Weights of a small GPT-style language model, trained from scratch on English Wikipedia: biases, 101M tokens.
Each number is 500 + 25 x the weight over the matrix's rms, rounded and kept within 0 to 999. Layers, rows and columns count from 0. Numbers have three digits each.

# up: layer 3 MLP up, 640x160, rms 0.283, rows 174-211, columns 80-159
# down: layer 3 MLP down (transposed), 640x160, rms 0.269, rows 174-211, columns 80-159
up174:480514525518459524533488481515531498515485501481522482515501479523556492508466534474481449482511550517433508469505531497546486502443492497507501543542455537507489512516524495523464524541473463504518475559504490458497548465486495495522489515
down174:521509483501486512484487515500498515521541495492516507486517508489514512484531500472490526487494468506496506529558478500534546475486473463497529512512548551495502478527513510504508458513512520501486517493507499532500529540525472471454460513
up175:482520473529473518485477480471486519483475482482481471483544492478502513530532542506503486499470489494505532475511491478482530539528522489483535512492460490427499523496517488490488543485507496544497497507510507524507493486487485485558503522
down175:538521527563475519520520516516581484498529541479530534511471510495511521440478474515455504519524462514485489512516479502463458488499499494473541496518509507513518510479472523467504504450473518502515479518535482489503493498501507481494488506
up176:523487528507492487474520465493505517496532460538472511478500547481513519497514567494505493511478498491466526499506501552463474453517459537486463469508474502495474537461511474475533537508485514501509509504537467517536478482470532495502556492
down176:517511509526530540501458478552535464510474469505532487473513506481499495503492448482511511487505535457501532536506493497538501486490493483511476523515477470440502511486476528475541530544492486510492542524454533485513506534494435481475529532
up177:518514521534539489507514542497519507533493534497509481459459499514492521464519499494508520510509517501507520563501519499509518498503509501463489533489522481501467517509479501470450475472504504472486493531484499486471519521506473516501490508
down177:517524509483504466501525519491497530520489516488464484517503520504478496496457469522465513494472532520518510504507519524544511534477490504463526473533487537525493493510450478483486522510481490499479502492492516498504508506499492510507483475
up178:495515460495472495532455506494513499512533522488480473531503465460528515539496487466480458520466470525491496500497540498482525523490521514481532513482458536484498499530524500553525534484503479532465505486481520488485503512511475501514515511
down178:481501495511501548496545481501503524518503533507534539491478519535520486508562545544478540500546528507490530527480504493489486474523502528488500495525502485504495440464498517528496514547505474512501503517517513489500505451515520522510545510
up179:520500502445487510505468481514510498478525509490456518564500477496465558476468477555469513459515519499542497509478502481492491495483461507492518509498501502529488510495525487490525472504502527494486516542450530516511512476475477510548455495
down179:486546445453504467509483530466486519437488504530514498535478494487477539502513540467565541505546540457512507528495532494463516493510487520504480504496520508538505538496505508509518466510473493500491440497517526489515489475478521507527513490
up180:484502523452481555486461494522476551483493510512552504519489540536518499473520525447501437501512491458484522492455539535508490493547514517520494505498489514496497506545492503496531443527545493478475486472486468488503493456514514506484474530
down180:539483524498476485476494506511522492433480501472541527497509496533519499488494452483482440449509515534522486444497441494489499490516521458509481545506534529494467475420524521516509486515501469487485519459495468466479495484504498487522495527
up181:520491512540524527509506517487513514505487528538491516493468507523450455488440479511480471487472498495503452503475472462474504532501495493503540509458480472501523498550491492489482531464461526464535490528546473460518494500489469516511524459
down181:514469505521505460445506507497505477507487505499490513584505490509496495478494520509539510475457482478499498527478492469463530510499507490506560477528475513552458521527481519493555476483511485486524496465501537487485493505512497499522477515
up182:524463499505509490497516486524456525490498539500465522522489477503529488510485511487523507487551489492461518484473500486503482522556491521490479518491515560456513492487511483479496544497518587521500493481531463482518494512437488526479532498
down182:484487473535527493494562488516466523474450508512519496485494470482494491498510474486480504528486506503445514509511480509505482488509487520490479462476517536537507525539487487519485508512504490507481482530515508461501499527489571461546485516
up183:431509501510547492496497477519487520493492511493560501509522493503495514508501478526524464538504508482511513491495480480476497551492522503482429521504517461475511495516514495493511506443516533490520507500516519485490515481530534533463461537
down183:450476460465521517552488498470525512478484510506472516534471486539505511440518500527484520530511508508528527452499506490493509525461445531511471497511508519498459511537505463486500490497475527489554544497466546522473479497525509475527488525
up184:518503541509515512497533498494483502492493484504508507465516524484497500490496497509469495495487459481522465511497513476503521521489484506496492503442473481498500493477493487497475520514471511521477471533495491486503472499483484517489493518
down184:494513503484480491484465541521474510499465474504468541482505483508515520458485465517509532518470468518515469506531472482505500508521532513550501505514487512477507508479485513483508490544486490516494501494523508500496491517475531474494516516
up185:487506536541467525562492481529502465472522478510513481524484484547506492497476495487509486506491508519483496502470466465451509539447516488499526520487507477505497519491462530550490532457497493522483510506538486505549472528498510503487506524
down185:487514493468450512523502551515471501522491518437454464501457494504468544530502529476458470492565526519461505542509506483500502492496482479500485495483480486501487518515509455511470505495502463482492546513486478487483492478505513494469524461
up186:529508521530484489475529496519550462504548496519501497495503494532534524520524513531521466501531492475475542489490494459504506549516512546465483509507529482516522474494518457498508458538438495455486505498454476446468447490468540509511493519
down186:529517509523479536508527501540512481527505536517483479503473466458529486498516499534504510480531514496513506498485474499492523530477502506472511522468511528502505501490501446472509487495483494491508527496462517509461477510466519470533490459
up187:485492524490523503462480507495536462496559459525531489486491525494460488513527504502498530504538525475507496498475516556505449498512485502523515512500510558460448468501543497454497538504526489492494464542482526500538504496446467528476509527
down187:514485487500523465493451483514482532529482504488529487504508475466487490478481490525470488511524522507496522512450491466485481479520528486520551459510510498514447484518527518540488513560508506498548490516550454456494510459522511463513523519
up188:522490485559464481471461463542509499523517459555491489475488475505508489531485494554530500538495512468496511523502504509510552487448469494474499511479514529486513489471515494517473522478538508487529505492517477531515522500496485513502516522
down188:518433495476444494462569531425459503501514441508525492450523473456497496501481475509498496513527513495475474516457483520540599496536462497531520504504499523538456493478576532522468454522481523482508510489486513541485476431515516506463545479
up189:491504522534493521512541514506481514471500477546516490504539512502471507483493481511496506495480479511554450492486484495477541506497488510454480509494506483498473505495494498492492494519483507496498504507506470439498481548485527501489491513
down189:486468513489540474491503480457486534493497500507494476477539513452513509475499513528497515542481481530496479480496478513493535501479511521490472478506491543516477503491463515471498474525534502499505492517504478468509536509487492465496513503
up190:442520466439526459531480470497483482460537530491525515514536514535551502494540513497475472462512502460476518478494500504509501500505495496449486510485455492516490484485466532497541477551531499471516532506491470479507506449454487505519484496
down190:482468458523530463492454520458522528509491518539517536513504490551555502475515509507510502494503482515487500497491509514485483477496492459491500507504442480512542436518501523510479504491526489541544497530502430492504446493493505530541515448
up191:504471476498480499504497493551495526494455440500470473499484535514548501433471522435488528454526458464466447485489500490457539525439493455490539514458448482463477530518492448491452521507463510528508454513550507514551486491518487501518484546
down191:502537468509442498503496488511488494513497504503521494488490494425513448538550503488454528499491459485495471506493495507513468585539523457498528510483506488449498451567538536513459492519501510483497455483521508489506500482453528557479525484
up192:544500503529500449542478501515482497474543460542493506514527521524508451496496515478461484527555526486508478534474559514490468553502487508494505522513498519484492488503499473488472480476512514478449469481549498512508484498528530509498497492
down192:520507526524514503485511501485423521492509464481479575512510499503553457454528464492477523528530417507545518555499483508521535563489517482505570494507519550524462491543510515453500504485554533530473483485504465510499524523505488506497495450
up193:470484501506468490485508530494474524505511507471423525500500519517516475520480468460528510492536456447490515504470548533537482504507485478453502462472509486504461510478511491467489497545508531524526489549471513496509551548460510525488478450
down193:486487507491531503541528479477439513489512489514536498452495502525534499531530517436526549493498502467480490531505524492505487467509464462497446546503498535515508501498513496469509491514501517457491534476550480522477527477471508514489498486
up194:474487446488524530536462512494469482508472485518530484478531542482502504529501533503470504474492500482477464518460502444508504502482440480462478528454442474528515502517492478551494497493481508521519509471553481533464468507512480505515522517
down194:499471490534508468482492478496496522531496538524527506461506487485495490517507492515491467499527516544503539486500523564493521466466540506501514537487466472499471481485508537475546473530481455478491521480473497494530501467524535487479496501
up195:502484510518486479468474527507487501490526459493513529477496514542488470508492485505535505499492503493510503471503502459520499533486472476543514500528503537492492524483468517476488547446492514495485496562485515511515503510468481528484505459
down195:439505502474513475494490509472511507544520538529462493484497536530507512526542490496474467523459489514481504522519509499506489503499478501480470564481532489462460498503518527497454522474487498517445492534519530487502571464521491470489461485
up196:514483504500476487486534471497489491508480526538521502461516483527523543512507470540492482488526526499494452454504544486533477495499511463467430532501486496502481462476534528510498486533506537438495494466551493525510522509511507510527463483
down196:488483509449481507466534484559497543476506480463480530521499496514521506485523506468522481507481528516506509488516513451435514451493539527501506497497553498482468520487514483510471503448535493536539495487496508461540493553517489486483496482
up197:507511479490534467486549471493517487505509472523513501500516471490455565515504499528454507514498473476511515489474521456499482505551454548514483559494525508519496499485556490491463488553465481505496490492457514516531484479496494515539475502
down197:481517507490546448474493493489508483478489550512486453500507489475489505465500525450465494476461523456517533500521514466479504536524455560515473471481490502504509525499448490518474489453509539508462486499488524478516519490499530508490506518
up198:495513473491511472516513502529511532518538532434513515528523548508490533476494485490485511475507508478508505478503508476509541512498494532478462463519496479513491495474529528505519521509485512512493445491464466512517521451469518517482518515
down198:511498456491518503483492500533505465534484515506530456533452479504458481452449522549458470514477495482510533484506510522485544482493527500490520457516460504528488505480450511536465520478480475502493484497500501508479507461486496497494465504
up199:472466470492487495517549499492490569502499474509454523525524493510489527511494489496470500518507501455500514497501545494472483488495508504521487483489500485513489517520495482475502492516481489493495468460518497522493473502444500516474521474
down199:543543492517486523502547432524478506496490502495532506524484466558515530509496453500511459511475549504479511486513498527511505492511490546487468518472505489543516489470471497460493523488470497509474485520457469500503457512569495513508471490
up200:526472517523471497508493505495497479486547498505562423489549481496491505532497528520522530554462484509471489521482512505499523521495509481492484516468492538460525484498475496547520493525498490503488502549565518544499515514512527489534505524
down200:561419575514524516543450510506490467481466498496476514506518501465505464499468478509449507493503469518526464485478508555463485484552505532485512538458516517435487495495532492520548517504541484459450518456526490526489539499480527472533489476
up201:526468515506494513451525511506465530529502499522519498475507515513495494525525518480482497541510527557456520512492485529498500460511497477452466466513477502510499508478547497508484471534469458539492488540511495508504490456502503510498445547
down201:491526431467496534504478491521516499526542519510493538506494521498522540527513495482531457460495498497515540526482475503508521494508495520496534519512493534487503538490469504486546469505468541458522475464503501493482478456482514483463466507
up202:481525519509544481510480528501541461501510484493489514501511474493502479498498472485526483507485508504495475463484530502503483478514516472522521479512479505511515479517505508479495488513541495548526508495484499529478542500486498537515509520
down202:504508506517478501473502492495478487480526545500516509517474494506502508510507515497495485520521490494466505498500477491500481482505473529499459491524482502512522512490503485483465508535509500483486496498491500531495506490536481474521489501
up203:483470470499525502458523513482487499471515488531500525513487548513472439493484544497488500523522497466477464501511529518465484478499520485511479507477480461534474547512551522513543493421539555487544502485486508430557517483456483504473477480
down203:512497510511505504486473459525517498492493524541486516487509468478499486482469516508557491517502515493520489471467450488529544503470488505501536519553499500507503493481460492510541459520530450499507519470484468500461525533528518467488557481
up204:458501480472502479508545538517516487476497490494496497471533494534497532522485557490496474477491475509464465497539529481507530525465506519497532499492471491477461528509537490499484499547479479461501493455472506503520479501547504586506510467
down204:467487487493546537506519503467496505498492536512539513509506532512480478536513525541461499500514498494484539465525465466464491485488518506503552511506490478469518512473543502498483491506494498493528547502488484537481507489550519491552497500
up205:506537479496461478533492520499451493509495484483487459467527518522511550543493518490495508456509519481490521502505497491503520497534526504491488518527488478500521511497470505459524486464480470499448513482498473481496448456500526520503473480
down205:512461478513499498519432478491501515520483533506488485538508493491530492502460496513526430497504501464535496513502537486516483467486510498542446482530481495534525534494471541530492509471489510484528573564484452455496540511499518477513519562
up206:469471512506530477504473482491488501501507498448493489473524528505473558506481480504512515502525513509534529521487548474511515477553481515509480500523532481480453502458532563535493456492517459482508508474500447514519479519500515466502484514
down206:484464456496501503489470534518473507496540495536527512462499507512487487490530502469508506488444541528520486500523502504484526493477461493515502470497469515522517464518478488492496555505549482481428508480505550538485501474507474479506515512
up207:502484497486505516489499488526470503532543433526479495510486489533504523504534495532513490545524478561534522531502500522486512474502487507469488500493498452495461487519527508493515557522494485474463457492498470489515486489508494464495509547
down207:471500553490448533530510491509464484497504510465505471466498502495521478525448456446447533497530493515513495497518476501472544498498453567491419470509526490478478522494502453479507471519524486488490517558466520515527499504465514524493541504
up208:495514517509499490477510488483506476501505508526513539519500526520532490483479514523489508524508506521500490480503509535517513489497454489465467479504501564519509510488533478494538520480486466511465491485520471517526482512481511517525512481
down208:460481507494488504491514470532490518506527502486472492487525563488496504501495549455475497515497519509527516529476483459480508505528519506500475526484484478493504537486493486465485513539485532491489539496512495503542479519509516480467501489
up209:512522504526483513513472524511501500515486509480490517542486537496519487514471546508518443521513487535502473499522531435526518472516474494453491499472510488441512521499496465488488525515488449524503541512524489461514508445504503536500482482
down209:507533491519466502499466525491493481514527528530529508477479535487448504526476489530485451526547491551500500506468509502530473471553507521509508459522535530517486489541532496457481490480502479520532491469523493498498533441481520524486463485
up210:484505531507538511517467511514499443496497511530522508508447496479517461521528496570456469525500489476478513464475550445455507504474483463471514534508531493507528519492498456515493498517503555500462500478510540495486478513503465474484548580
down210:538497482499491500511511514500479481534494530489526473490501511517465499532534482548519560515484516509423571428496518454511490486509509539492506549499508516449502496454492469515499488489474523516514542535510547453495519539516512493507528467
up211:525493550458518454491535469487519517511478496490449511512523508467504525515499495504536448466472485479542480480510489492497510486460510530514482494477529489479531556533504503502454542520471516500501490558500526449501491493473530478459478480
down211:488491538519510527493478473474490462528464526475521473511580487495516495491537511476481497513488515492491501487468463512522504461477505490496473530489538487550562512475473565519536485523506502483521504526541491464482487505511498437475540507